config = dict(
    d_model=448,
    n_kv_head=1,
    head_dim=64,
    d_mlp=896,
    norm='layernorm',
    bias='none',
    tie_embeddings=False,
    init='uniform',
    init_std_qkv=0.0213,
    init_std_o=0.00377,
    init_std_down=0.00267,
    optimizer='muon_variant',
    grad_clip=2.0,
    batch_tokens=32768,
    train_tokens=305100000,
)
Each number is 128 + 32 x the weight over its row's rms, rounded and kept within 0 to 255. Layers, rows and columns count from 0. Numbers have three digits each. The size before them is the row's rms in percent of the matrix's.

# up: layer 5 MLP up, 896x448, rms 0.0696, rows 185-284, columns 384-447
# down: layer 5 MLP down (transposed), 896x448, rms 0.0711, rows 185-284, columns 384-447
up185 101:130126108204125171146081121046158146126166110099100083147147188137136088130214153105145115135096188151117209140141077140160130111110117150167122143068163085147163113195132134126138127109113129
down185 099:123127114129143128080165056101144102142120135122137125110090195143072107101034119141105096080123156135135095111176122076127116079109154180140150201125119133112113102127130148084113107108081115
up186 112:131147130183042108184178154090179086050163101122143090087088167110152123151161137091151148176181124124118104137129099154123155156087128098133182140129189129133165141111189146126123162097153115
down186 093:162095095148133140137151150054093108106146102115152120106097129166128130146146108148133082161136117147142104154130101145094081058127123177181089117133150169095130103146118094100147040122108107
up187 085:139117156134118138131033141147124172092160085153149127142105089151125179152148089162142103160108115143100126112143149113102117106168121168119183114097084141140159118093131103132122085151118082
down187 088:144157143128106185102097135096154162168129220207125131141169093149102145122122128116103171118145144110134122129134180104125179151071116137084074147053129127157104152118108104119126077091144104
up188 104:124128128104111111159162080127099139117127118101108094133121121087118101139130139095122158077161138179163137189084158155175167167114027089137143170138037114140135072106105053119180175189170104
down188 106:106127158129124147075147139124110114066074115082162158141118076114128141164172095118086042127095156165154104059127107147121120130104117181047104172122148134119131079095074069194160098201165152
up189 101:171164107092158111153126180175113146157124153159146110068151128149179128153121067121132111073131123161168144126112154142119187107168086135120113136167131171149147122018187137128102131117188103
down189 094:158115033175121138086129131140144120156130084114102118160114212190081172128135076122165146138174139118130116136179118161107112110094105104128106124099130100070144108152144144180115162127142150
up190 099:130130088056126129131126154105136117104138144123163156123090147125070128117109110137103117142100178119146098130086136079122122082170157177122151112160085088178115165166144095184124073081149084
down190 106:158079141108085117101159096128130109141163149146112131184123136088125084110141140131113160131137138121093136139154095041116121142170206123122146100119150132129110168153111102129105078169111190
up191 102:112096090137147096102107113046136163171106148137141167144141180099093105163141113076147204115105149118191139037108113086130165162161110106141098131170150065119119121118105107122131125150171102
down191 096:144158129135113132105158121106138138083146093057110079137131182152101158140136094124162138172193064094125160092180126081133124066108148098156108162096074125141140092111126109118135128117164159
up192 108:139177150080143118104143059170110154146045126171100076111091114150046136091145132106112122109160132157142168148157157127141186142155121161104127170131123097174098080148120116084136097118109103
down192 103:141085201117132120122099103170128137088119116132152145109075092146173123113128107147089176178147070083156107083155123158141140136123094143128137142120113149159155118184112119127135062114085121
up193 083:144127148084155097111159046075151088101091092122109108070160140087114102140167129061121098097206137120143112166131100087091067164150119143134175109104109173117085113132098123130137070134173128
down193 081:105067128084053158120085089115119107115107163161133128125101155106145173148120117081079161132145157058155140094154046108087128090132086150144169118073083118118118149133116111157092144120153091
up194 085:146113119084095106116120136071087148143137143121129126102161089081112146144159160177134053103149071140125156145139096133075108173084164111129145169120098103142145165138108110170086077157120068
down194 085:147124132131126054127146076043136111140119129136143225144137157172177118099118141130091152118149146161156170115102179103141156049113123077105147078134158146185119162110125151092146143174085139
up195 099:109122115121110150204105143134123114119107120131115068142122105119113140114099103120132176114094138149083113172106111142117152197125060144125093165057160153161099158156127143092144155147142082
down195 103:172085116143063125102026123149098121173107111159184135135170087155144121141131129072124115168139090112131113146061151116114136141125086123145144134138119106104116141080089102121123122115105156
up196 077:158128165111168132134115174093102143143138100138072110175138197079108151152111115064166121109081098187086107163121104090100195073110116142107189095130111078128107158125098142198097092169121074
down196 075:130133104149156122114103101110102136137099157127167110119152129192079122178150104113112116139104169156100149139135132106153143096133139130104073082128135100118102089163136087096194143109139155
up197 102:174114132136063152097071135157084116076140125094124096175113106156107099133046117125122097072174094111175152163154085106143136135186125162071147135072174180079134133080103104150148144114180146
down197 106:120072110140163116136132119121111156112109138152109157132173138084119156124116101141162185167138135041150083141151134156132117184113124183096089067123170215143167127159105095140156115108095107
up198 091:147147120131185088128093153131134108205139138133127069103159145126062135089126087146087100124116174100056125142131089168131128119070155118125177123079114086139128181110184062098094182131086127
down198 093:085150104138064110183097135206125133081122082111197156094097145094080148184113104097116096136173149143151115096134143094095128113130089134150097108148149114122118109111154105167067136091150139
up199 108:079057119110181129131152181114130125147122184068137150145103144145080106127109143104110105122132099101172147132078085151191123111126119140152119120182105150170080078141132085153095121149131144
down199 110:084100141170144156169110141147143126154149100097133115106136124114098144187205156117116096098110113187070115109125185104094124150163139111109141073160126161116143140123146106104175133081157147
up200 101:123099157135104149111139139183152121177113158101141121132179080109180129189074149075121130097162195066090180138151175140142174141114213166077094149129077090135139094159093135164141123128153129
down200 095:112112124129081112114154149165098071157144144106128107128093178083124126168110143145196072137113148158159166091043149120076069094125121098178153144138073123130132133144089156117153055056123126
up201 093:155146115182176088158113109134104192105101099130137142083116157132081118115129113105096028159162172166089145168067119153093083132116127156077107113154112125082145143116207155160103084107076109
down201 092:162141142145104078086152108145113076121170093135151125119121074154140171103194141094152119153144087116134129178153174119163110101093110095149142098135111137161128124136107141138099088145120100
up202 102:141093165085159168142132127124065110119177117114114054119116126123139136140196127150129150099154137097097154145144114124078134103130162181152154108129068227106174139156116144143175096184092092
down202 107:098117132162116101143167125083149051199136162138079118154118125135108109135166149140104160107121143138177096154165169123102100071168087170130101116127089102113179176182137134118135170115125122
up203 113:103098117133127126098101160142145051175190145120140160145115089070095190173123159144175103117103179068195077074123158121134124166161156098058158187096123116097112107115129150163118123164145136
down203 113:090077155083119130038129100108112175149153128106110103137099121199105159147087184182108136121112165113146084110055150149105176180139094137110115124156093159132101094107078111125154142137183092
up204 105:095155115163100153143125176222109150100122126131101082106124185160110134179129140120188164162146160125165180137133164120129105069146120129125114111137116120109076127130135144163045108091152104
down204 100:138163082132170080112171136067122097131150137087066085114132134120126124153132119109115189160129187117085131135107133121114099093165155090190185128097112123172109156154147120169102096116187147
up205 100:111130177095199157102106136087101096144117105125138080161141085163129131042114129136089067133108072090130180070125135093139174096178118132145150119129154165087105185108117103166132168109095183
down205 101:172055192081166178150143129183101094082162159126103118100185092103167086137111152145155159086057104117166078121103133167065102175149083110172161095146125195101153122194152088129151127065068141
up206 095:081087093121105120139130073195151135080124114095162111140148098179111123153171109100165099103079121132114215127141141206128156133135184119156049154106100144122109150204154147099125089110151133
down206 098:124175153134143176122163146151122155121128089176184205150142101042073077121091146128121193176161110149154099171120134106131141147140124101141150116064123140136165141133153106145174134164132137
up207 094:103151130068120116162138085119062145099137121135110169203107112153069094061160085177129116122139141120092122117187181113130137093116093185137156127195191081109119134152110126099128173165123078
down207 104:116123090094129139147058119147169118175113111080120177121049142142106082078093153086066119145138139099189087122156059213103136137078139087153166155119049168113096134135107148167113136144075157
up208 106:122093124177145137146084119145160102075103153162099137100136138086093139114136096103158083173144167178089111170078117167135133191117090176103130039115134128117113141139186163079126169081138112
down208 108:148111144120125147143079118154120184179172144141142085085126126173102134121097113093180081124143121142116151104096082156097116126122153227176205092139125117089120155119106065088146155174163118
up209 085:113131116081142074105172111099165133134150085126097100183174075107158122176126081094148071085102158135161130089109120060120111119133162137146122129111168051185165132110155100128052096209143089
down209 078:136137097086154121129106161139132161115076095139152160161137158152063129137073140128120133170119131122113137166153129097158149109106163150160123154147167147115153127083109122169133148128110134
up210 102:133104087144129137152059121089135152187129064151129141127128115096157134123095090160130111111121094093093082187109097208139154143131131157117157143167161112158122176105094142098167086163119076
down210 100:175115126118085146053104106092144129123110182057130085164186141108100141151080171094162188069118122083073109153135085099131147106094111097113082079116150123102140152128083148158151086164129099
up211 095:137115122087140128148100108238090103133143126163107135091105184138115104154096096039113052143118118163110094101091091085089096107144102145143125125117177089164157132091135148145152093141183145
down211 102:144132122099066095184105149178141104207142168122102135084161146168129128086185169087164067156165109107113169149115093016104127096163116100180159097123145135142107115167157097093103111158170140
up212 092:109141124128182109105215130177126099142075136115106120134127168157099129147080088139165102076148129080146088097165135083121150134142116114120128160155134149144107110232136112106152102127092100
down212 086:149117162115123171112170111089119091101054155167164196105097154158101087132165114135051130092113090108143189132145170107107144132114135132117127177129117133150149155081145118149134132187092170
up213 087:149114111107079184116102083078120163108133109115177168107181133075168150137146149108095119085090112120165149142079133114174065189175109155129105192155123147122163087149152065154143122099171108
down213 091:172169141111138151154090134112173124141061149091148100098145072181115085155127088145133115181126100094117131096124077147121118095113121149187095093185129088111069151139090096102120119151125140
up214 094:147171137086126129099159144119157210083113114136102114143097103090225162123112155133071136130086101143155161080088126107174124206116150098124135085083150131141163072138148153131044074139146153
down214 094:147136153165096081119130143141113151104090198147096151144110123094160155136126147127118094097088101144079107131201167118122095144148150097119161158136138102122131203106127102131152130111085109
up215 099:082100180096109088147111101121184157158102124165178137112092110086162133158131176124069144169132105103081109157148095193091096143129111132116137132064158115116093091157068145094111173131165105
down215 102:133163151117152123134129186131136103184139111148118180096172092026199083148080155129134098126140107180146153088083131179085171110120159146154120132071207093136149159116063114104173120088090127
up216 095:089117136149184063085145103182188099094127113189126126047177138143146176139142109096133146122112115225135159162129134166169143149124163169089176087132149169155140125123155120087134087133060092
down216 097:144098117107099125117176166157076125144102107120123207172137115141104126123211179148127112143116125130156161150147108081086092077162185097108130141156148147148126073148067137152177131166110082
up217 106:079120152125178087127145159183123123112168131137107102066116069118100100125111135118143114152118142151079137107173093132150105075166091199141154098098151214110082068131106189092159105165148122
down217 107:114182154181079165101116151104118113166109171120056153129144148130149118166032114020121136106168131064143077067176153122126139141141123122044139113125112126126082153092126119107133119141117152
up218 099:169100151116170157120107088115167150119127136066179163151136149146148162143118126082169086158140127173129130128178162077148110200142110090087122165164146126136158127164156104120181178151138122
down218 105:101091125114156129142127098200103138128177131123095074144105117073098157168163126074144176185198119067087091142152120064098086106200129128121130068134130142121151169198062105160197133174121143
up219 099:162125150085082087142164115106167135102134064081156077098099150154121104146094086110105158097175130156116097145137074130092062131129125160096153143136158135145084136121133097163080187057172095
down219 098:091134156111160153117121157161152100077135103127121131078162158092087127188139146123136114123130132068144059147128115129155040131153169070152176129160187094086156154078149086100136129107111187
up220 099:146146166201146085134167076134111124127177186169095127134086121128080138191113160142058126137169136101146133143122118043170162118125216151125114173116096170156130149117118155084096168060112088
down220 094:103089133156124148102188147172104126110132143107110112150077147111067093141105179168141096180145097127132147108112137122135068184156163156112200163129149102143148134111131121118120101087136160
up221 105:125109130090099104115132163095135103064149110128137067118114116130131109139165158195147127118172190089127096145117119137127092140135144122136176140154131103212168162080124073091110155087118094
down221 108:181153107103178115074111100104104152149110131079085103096120131152119158165165102137061114153088121082122144125120150082109095154163191074102120154145123136212059097147119099100156148145182149
up222 104:150168135105090095141133118152134117147131136069102066136098131115125164053166081134100091154148133102144137127109086143129176111141120109111137098115150178088110112133107157155148156096114103
down222 102:191145105114176103113160091111140133162142170114165121099105126211170171128160086118130096146043164080125188121091086108145126181130132131169162117087142170108068145142105101134080090102151154
up223 100:105148118121117188090148112107130113178195112112137096057161135085088080158094098113151104087130118138120124140164130137121086086196145175130144132157125175141172146146140208151069109156091075
down223 103:113064132060139113121175089131124119120105145172085147109113132064059104071178064120140124085098159126120127099145089213160136094096133154103152128154132109162174205125140090131123143186163124
up224 088:130095168130103151179116133086153126121124142107134107121062151134161135107160114103120101206099112107108149096049103134099151166100145146123120152144146186138099128178106054145136125150115157
down224 089:150122059066112093135105127119172142127149116143108225107116135112151137098084071122159125069218121082091138152117133097119139130129136117103066085164186139133108089059129150138135166009131109
up225 100:093183127108176131106145116049147106167153138146143088109122111118167133121169125096088178182170156143098138127113170072182140101156093134101074077162122105128125085110130108129170181142130095
down225 104:090142197149142123118145128193153114159146155150181139110118094157100151145122113130121155148099139161146183117145154150104093081131116136151137212111156199137113134137140145135152135126107104
up226 100:115084072155068137064130150081128124118123147169110095125091137104149101128206070129142068089115135121155143164106185168155137120098139076130157119062124167109096142139143140175115145181150107
down226 095:122149150091072129180090158071154133170134057158156157112135086099147118155151137127103149160112123182117120141102136126073150185111128117126120129066117082169119111148155135138105131129115200
up227 093:132063116112138066107156166120167134133163078154153099073162093147146109118153121153109139100131124103164164104122137128208142056116154108198089120110189124110121106148117181125145165101165075
down227 093:166140136193144193131133094135138083117084138149093183076210092080115116074098123170169193163142136135145137119097141117106113141133160125141155120189109098157112143074103109094136138111155110
up228 105:078167098149115147130122126129143156125118157140145102116058111145091153146148125123201084144114117109156131142157168054106115176106169115151129093129098080058069101122167140139196120122122111
down228 097:130171111138122080133126195122114101195153101141152172136077137091125146130107206131116113079117098120127135143093121115128126136115171108164125160096129144121116087094123062094134130113120105
up229 081:113152140164138112170169164145196125138100094193077143089159164130146119076090137146103080183095082143132125180129071169171113126070104083154111122169125105099117097095038193163087078154143121
down229 070:120126049158125129158162136149139116182088198123177185139138127181115075128133161127098130091056167088135117128090151110122157088157109186115107140102138113191159158145191091179139171117129165
up230 095:155197102145100108160114089151066136155107101063138179068094151121161176142156184099152147157147097140156149157103179109169120135128077155119111155113170146135168177095123103133140109106121129
down230 104:137117155111088207161148077105142131055155144103124171146124088131116114109158086180113189141156144162095142177134095095149153104165129120095178120148066111136112107147159133102140128115127151
up231 103:110148142179123167122138111133174094060108185132156132188124132092128067126139184176125115118127171139135135090069110078143105137148156171179062136081122167098130151130091168103055176102099092
down231 110:154156131127140090152126138096143134142124162200100144112176108127118122116144090125102143119114135079121062100126047144134094117129110095117090047093099144158130152141146125095046163122148127
up232 101:171096075156055123094128146170106109151138128177118126153108162085078096188095146123132154109147066127105147142084139160129079143143145170105141137092084102155177116120180094189104170147218087
down232 096:081142131093146125102182108140134103133173138126156110131063069116119127135080104111099133102072096167139133058093097146104175147166149114145158178160144114165166102170173135121154127137082097
up233 101:070102112143098172160087121086108112100128094103129148066108099098151101122123130105090173132072060144092130158232125150136151120141179138083134138173183088137101181136079148100076163170171126
down233 103:156128126084136137098097168088126151149133130116103115135128138023133091153128167129132156173118126136133126158115114131073119146135121110145058136156163072125148129147080141080099105105040131
up234 089:111119175156117119132099139139211149165201081134088180114161187173196084106107151088099133084118096161156126083132087119161068153098171106135115139097137132116159117114153125131183153104139170
down234 096:146039124127106127140120067158156146087102112117116105138103125198114120164168156140181093098163149087174170142161137113073144166087144163117086132109128115051061069195080145160102111148138134
up235 105:146111120143143095124091093088125112120075072033123136148203156125095118148079123109102142128187136133136129123153136132178096080099077163104116122137072175096163142071033094175136087191073087
down235 108:114099121143159150100161074143161112150084099096183129181098115148044113096127087085110179143165148106172141143197128164148120121068157106084119125102170132126103142108065091086127155085173170
up236 102:134159139144154135190063115155142121137134139064153122083140111118107115107105130106095108187102097172083196141118113157086175157126143110112129132132066133132158112132110139130125151168086069
down236 106:225123145166133145167059068159121098064116154117138162114107128173112136080162089127182127087135144126157138194070095172161120164101140101120100114162101102128109125126083145097134132139100142
up237 092:090165107169083051153139109144102113127109136148201144158135119103076102140172143130111140115103105069069156129113191162115104169143120123111156086117144140096140073102197177065109127177107163
down237 095:170122092162138104108131097144110096124058137155082129069140115146168138130110092087109072130123170084078123120143110096170148151096098108173168161130133097052140154113132117120143124097058078
up238 094:095067035183124066147114086153115179116117105197122149090148144147158116086072197142117134150119083136077162107132181094115158122146143101155098088147158137095102130118133177175143187184134163
down238 099:102115175143110175123084107148122093145123108151095144189138155168175158126146120131105132115106133102165152085192153141109084118118088144097092133162116164090147153141161069066146104160163136
up239 104:070127142126091136109135169129137095128172108104096159093129137147142112085094124142149123133139132134129152080163150081117163155134120170092139074151127125072149064191146161097147130154130096
down239 112:145166051149141138099157070096177146106078106074142162137121159183117150136094130169143146174176135176156092141173203111090073062108062080153112120131114122123137144118135176139094169138103082
up240 105:127092110137148170113086057110133073142136141133166130132142117137079174068174092110189138153075114146119123099140110137138092064138170114157114122155140078112134118119099140151115191120140063
down240 105:172180140151163136101119144142049166142106154162104086115103139132205129104249122133133113107126102113114141091140109099079093111099154108164148158076103133173160137095126164138065042097175085
up241 101:108123095125114132088069144128126117133147133123166113155104122133172165116143168151151112183105111113104099124097093096139098115172109076157157201167145095061173091127156182159096176147234112
down241 110:113077148125132123179122130206118106118098127187090107079131160164150146133117070144151106133178149121096119162125137052147124041161158222142122154111169108099156143114110099093134113116078131
up242 106:127194076097170085128106131088063137181160117120132146145110158164168108099157178202140106144133102105131108124160150091119120130094138145202140064091086144124170159208112150123122134108172090
down242 100:125058099147166142123150148129124146153099150143164188152139099149101150118094178161111124137067074200154095151088119104079174158158147133128120157155136188175127127127086139137150125073108078
up243 112:094183089149135160099184094141156139147088091138121148075051168129096085053094156127128104137082160162184143090092148074193169120110151122140111156198135109158165097114196154161104111170192180
down243 109:123113086111154148130110141120138078133154103153162189042064117116131104191086136086092141151143121152140161120140087120105117096136023094181134108144110086189129112153144112224165160080048150
up244 105:129043137122139130133062130147122144202147125145130105108162097213113124120113156119115068107130131119112122123163153139164120166153131147081150103083143130106154096146151163155169097110090129
down244 109:039127148093125089122076132101158121139150132122200147110088135150084145158078150111124106158122173153055108108078145121083162140071087067093096112139149085121102063131142103178126132120115137
up245 109:157171117187100086145119118092153057110106144124164152146136107148163101116177132102117034124077161128200143169110119147186039124131151117122110156116078134119159077105194158137154186114079124
down245 110:080148099105119091159126167109122157097190141134150102175078130146188114134106092111097105028158128092134112125138139190139127097046156088147152133095107154133054088125091122152097125119165157
up246 104:176104098109154179144095104098149181137135062086183112148088165126115121110147108145121057129107116112082134106117056158092178220075131128124150123061116133134140166135142129111133099113142108
down246 103:174173144090154132170173158092179122091186175128145139122095151168173150114124193142142181106122156179128109138092110082047164129123116117085121136145157165133117143101131103160101117107128179
up247 106:092113168162078070095148190159117134154105118133088148159097094197133136165144126197203106118125144132160175177102160171096120175110135119104138134142167095105134153187147115136056092079138095
down247 109:069177085110111074116164116150092085121105160182086166143134127164115100090071139142086170131084151155106101139086112155138134138128130137179121120128125122120128126164127128141174143105138141
up248 109:151123159099157108184146166094141089088101212126160096120132136116137076091140107168133139155121078128053135161118142124128080173092138139147121082122118170128140104121160183114109102135127152
down248 110:164129162171182101170188161154085113113158123109157175141133145122099105151133116171101180137111107094069145120148168167126162119086103153146127144116133140187131154198113172085166068083203110
up249 093:095116096098108123086127128116041175094085107145142144162129145147078126130151120109128103165177144063155147069096174109058110094131199103076114074116098054118171083130107095118182111154147135
down249 099:085216133168131159119104105112169099104143100117106099108105109174156110171128145115079167088139152107158174110170129138172117162070161141106049115168097109143165097098165086101180123138109106
up250 085:157163201151116140092082172141135111113124141136131051203204110122118057157110160208144107130096096161152106133164102067129134081158122125220166136100131135066137133093172172163117091170109088
down250 088:077141192145153147124106126107163089070076185143099155100149120159108106134115159169126095116143146089145125155154150155096093133064081098115018138107104131109122077166075088151118120165157167
up251 097:152145124149096075108103154134112146121100138105156115074073134173167125092150068141133167134078149117126167113149118103090071107156162143139063125140162092151130145145107171101182153165126070
down251 099:087102176121098208145131120162083109098163120133164125078126145143117091111161094093117105092064124182041144133142101139148173146137157091097162116117123144144122138175113128075115121152154092
up252 098:123174166089137096180134110125166170102120124110116119145121124115099129153153165191132062103078110117139145117146136091073065132144140113127119132117161123136077119138107178050128159119145169
down252 097:099129180105161142101089140170126061108159149124119149182116104117167086103149141125088153127165160108165183083144131173097146134071193154149158146132161115155153105132112133093173087214117102
up253 093:150131121100122151091109109128154120118148155152151122142136158183122111126150139151125142153120161072119110199023139109116139148156125140129147074130141129083111164135111120174114099144079073
down253 089:228128144134185087140155127077109135083118122132137081141170121142119112133178177111166171136106128139089070162099149162125084122089112166098150129168129145067136143078156155105116088104122204
up254 101:120149119109105110116144129136070129113106170154098147120131171161178112119090168184188167124173140123168201078078161200099125095208090120114125125084137124098152091131110117110140157152174137
down254 112:115122174108150111120188146132152139127143086109095124152137114087196158078152075176178141050202128104124213149123096120066099103108114188072141090066118134152157085137055120125165142128126066
up255 099:110199115184123071138075138083089099129133107192175122115151103120157125142170136075132149163146106075110163150116113093123107102121127130113096193084099089169068116087107199144120154210144149
down255 101:128101155108174139147127163099125142150080111160123145118150141167086129125125102174090198115092118095190148098153062122141105114158111169125131148171155107142105151151137067130113108123133144
up256 101:115082154113107100126092108154138147112102137123095160132127152109136122156112136095145147091181152117171156111095133054146118078122084060153108173086164093157148168164101095129195198166137106
down256 107:108097127105128177158121094064087173125137110109110111178148157159155166177119107071149143101200147108125144197136098078099108107151126148096065131149155110148118095095131098137122141143113139
up257 105:109115129179164102138169085119097162073144155142156107124051123089063104138128100167106154107108177111174117130043124151111125154172140156155135118116139141114069110114095148138154172110118138
down257 100:161148092127130159175103144111119105080121062126134108160071175074174132097109129067146129175119149178070140147146107096102087143100146048129079069175138151148189149143146100144154128133093135
up258 105:101133065102119153142193129147160113129098150062175193101162047142130158075134149169124164138094108133103103105165146113107100098150137170127150126142150118084135166129105106178132128093157107
down258 109:109123161116141117161094131151096118189105092120159161125093153128109149141179146191131222114113170138135172095179129056146105102127134072113107144080147097133111153131125119138115145140083066
up259 081:131091082177138082130114137105127170169072106081117103118121128082095144141126137133118138123116168165120130174109167145151127143146199105121113136149113137136100115107125119113143129186120117
down259 079:106145087178140184144143117143176106110150177167105099152123136191128176102153143084064137160188142124182141106129094167088111145114129183128165141075131114103127117180099213112104107120182181
up260 096:141138161072154117115084141155156089123081155124064143058178139087183121109113113105147096058118113124166156125100090113171129121166121136099133114104061116112107183158121093126171139128154135
down260 099:140092163133169109122153144091138168095123147183142132132165097159145090122105167148112092107081123148171142103100135123156088172157086037141093132111159152153162087143103136135131091101114109
up261 079:084171102127112096113147113125086117183109120158145110204131142096067151158158101103152210090120128100100146099172164108146167120117120096187140127139133102101118121120129098121091110189160115
down261 082:127112131099158136182121079184135124167145154156149146150164171234167129198065159174095128070109164127138118029066142087185090161144172102102119082140168123131160149126157149227141142122107118
up262 092:134159079140092150061114158098130076122150087117098144205097155151114121172179140136101159117118116125091170116119103078148097073173149065148106146103116121154046116115164106092141158175108135
down262 096:099135110118171154136124133116131081134119099110211124099170142125138072063179126168123128103096138155112115094110091161147128107128146128060133132168085103136066129137086101161140135125096133
up263 110:141103134142111149125104071096139143081089116159097106149182144158103098104106133188146113160064110138115164098149109149074105109086143079143220077139150084086090060103132113131087113168143097
down263 119:142135108131083113118123155131132162087174098092124154177146173098147191176145074099132126162115165182086165089136104126113088116093210147116149088110133124111117165143135136096150108092154143
up264 099:144110094143079127105085122121127155140135103067163122117096085153148148082128125179161135186141187112100145148122153119137115119108156137124112139129077137091148088162129082107110204165132142
down264 101:141126174093119104161095151089146120098116155140083134117132185128121141154159045126083094088205156122120115147097145080163136082122128144153181025098128153168179141120187130132113162130157139
up265 081:095118131146188145089171173118113110153111188104189109098135145126076099116144091180111187143175141087108101089111174184118110152161161131128137158175120147120108197156156165094171191119124160
down265 069:106059157104131078155114144133169157137114121159145153148120131224121062123119100188134100096098200149100104113152172133177147189123144136108094095146085104182095144156089119132068146074106115
up266 084:126105124121160187138134185150125070092127076108134151161156133179088046137117149170112200194131141147164147159133144116168099160058131094122158191085154108146159188064124114129145107146167124
down266 085:131196123108111131147134127102201138123185111136169124113145118101116136183130129103110090078185058133162161082087177169084151211198096165206088064127084135089114090122146134122182153129048141
up267 105:194162127141148148088086118149171200096154133086073119180062159137115146107169178143184057181065108155096126110145180095168099120116158118098127149173108116132087118143144083177069141125183141
down267 111:086145191061211141157165158117152041113140130129068077115134139149117131091152128187159165132164099128101085094133104120131127080044131142118157153060117107140132080123125172100173124125179109
up268 094:129135160146157141085109088150103086079149093090121220132163093130154100151177118069114146165167174080123067061151135096154112099109091118104067134129161114100145103053141112097134124095081123
down268 088:144076099121121111086118117170096115139138107125151032130152123112142135181082111161118117110062144113108141152109106158163088112107105054080143151097052130052121148142063098197193147097144166
up269 080:147076155116179123081114174086154124100125124088139108095116106131112133119147041103156120141126138179168137103109151132083000105125145175102108198134155134086166165092106159073091105126124097
down269 070:151183116083114117106119093138091161164108163181096169087146118239162111103106115164082146140133128118154133049150097151170138164149133109156144095160091095165153139111128092127148147105145118
up270 098:114087151125157159125100167185122132146131138146111131181184093120157154139134155143125108124146114134101170123109067071101155138102114077125180179122110142060101095047130106132091117155121204
down270 097:150141103085120134199123166123113162159142126142137151107191031195137079143127106107125175093091122124076117099111111136127161136113194106123099118095152110060103113120109124112194144063142140
up271 098:155101164119151134105153102075142080077101101121166158124084162122111120128052138068114066067214103170112138173105066110129167169178090112106164199136115206112126091141121154136123121120141203
down271 095:133060169129138121112161147115114106218130135099091157149164149146100180094144086185128087079116099184134212163159108099101153070122116177155135125123114158115119145106116122101123139148158094
up272 109:181126094129098165133122106144136141169137125097117150096150141124141104116119145140083195092123155053144160132121144068144177120108176131079115147130128127123159124132128111143145131156097114
down272 113:112127044131167080120124130147116123077089130139077173125104165167163218115136132189142142153123174171093149123087104100123116107109126098163128152182122103110125110095151127153207151101150143
up273 110:133107155208146097068153104136147123067116104084116137151128110121111159181141226131069085152144174086134186116159118107113134153063088178069142186117096064113076128170113115152134183151182111
down273 112:124090165120161166133126128092127125121142128187135152078163142134160082154178136214154172156207116127120114121124149090149088154131166190089100153095089095138126081093128110152122127140136155
up274 100:062083092160085113107143103094128091121163084124082130142119189148119092155109120125135076145102140051145095158105085162148127121133164140080153120098143085104103102116166084170137154165184137
down274 099:189138132138146138127180077117143116116164110133157139115155187119128116125131122154136152149090091131193172148096160116094125093107126117127226118151214112118165116135078089096093132086080196
up275 098:141075059140120138150109159204148092106136147068155100154106135096149114125141115108164146149115130079099132090099123134124131174122099150105133169125168091139151095161173190126163081103168124
down275 092:121137129179147159122136183140106188136207051094115088104134080066109133123115091122097076126118109087189134214121151119131127126098116125147110124117179188165146166106150103173152060169086096
up276 104:086123117123140065083083084126100067118172147117116138094100149107142067113121198085186153177120121173112130113104159168125108136169129083107097075072150079100095148149122146140084127142111108
down276 109:159076135092099130196118079153173091114140104116178157182133114126133062182204118160093098166138142106137099145074093159142126114084093166092170148107136129098142115062122070157135102103097102
up277 101:130148109131139071094132121115139133096120139132116096147072169113030107128170048185157135150121158124173146051124106157166158134106123166128162142094179174090109095101082131157164091156110177
down277 100:119149091104173119115089143150087174106091171093134137130151133097146187146087086118123160163103166074107137103165085144058135162079152110166124185152152071103121102109113100145108149139115151
up278 103:089185135138098109134129156147158120105110152153153101112109112157142120072117095235115154215078149088108107112160155098085148134183110131120118151108133094149081155082149111107174103148096199
down278 097:149179146065157121090089123107139113123146183070088120121104161095110122203163075197103110066126141151056115149125121117126112148100099095083119107141133149150169084097113097153107157092145105
up279 089:167167145131177120135187149172185115144168114159156159172133116110038061115102085114214072139127129068189118132079111137093149109095116141108176084148159106137191126111113113101112133136130097
down279 083:156106141119117135140121130132141137141127140128160181094120074168121148132129139093142142155152117164162142115138111119134123051097154138143113085124115145160102126178159156150139066151068116
up280 104:075146115118101111144163113149185061157083151133124122118126129207111094082162061222173127088097106098110148120094085139185132129147114130116123129121084144107141135071159125083143112129141143
down280 105:176212119155151098124125137166140065115142097157163119081119142160110098139171094110079156132113073151151103104116127113100112097140185178166150134160149153136109139159147187113116149118140032
up281 111:129156066134117161167136160131153100166120179128166068146107122137100163124173192127166102150082075146100164124091160120080156158144154171134203116092100199096071146135074110133153157166148106
down281 115:167132143164080159147122144141101116111202155137171092123156151144091115063131219163043067157102120164081147079092098111145139107144078149133107116161174165127096147110121162120097138124092172
up282 094:120147179114088106116103131162168115106100134106137130120106101084194149082137120132124123171118077171063112130088117091133169074139149111157172148088120111087117142099115137134147154105122120
down282 095:175134146211130082140136108112135110161101094117172134157136074127159086125122149108012114168105102122076134181152109150088131069138063101159085108118088120148181156164092091117112173179059186
up283 104:198155132101148168125135146113128189109126140158131163121105113182112117092151143073145090135072145130151033120059112169113102124124111093064131091166127135132148090139102106121100113101188088
down283 102:083110143091111118169147113097125092133165201109108176107117116129169077105090089078133187055096134129136198081106095147135093192114152132063099142135129125051105133201125156111158114130162059
up284 105:078145060107186078139136095137135068085162120156128084090085079138183168134196182092086151144142087132129145183147119106087106147145076143151151173128105159164135134104133135134124169075098076
down284 107:108135103143120190157178119073083139094147093135165081145086078146120116142165120173163139172137129118102179167122096126135103149138120073137138097100150170148204135101120069146179112133131070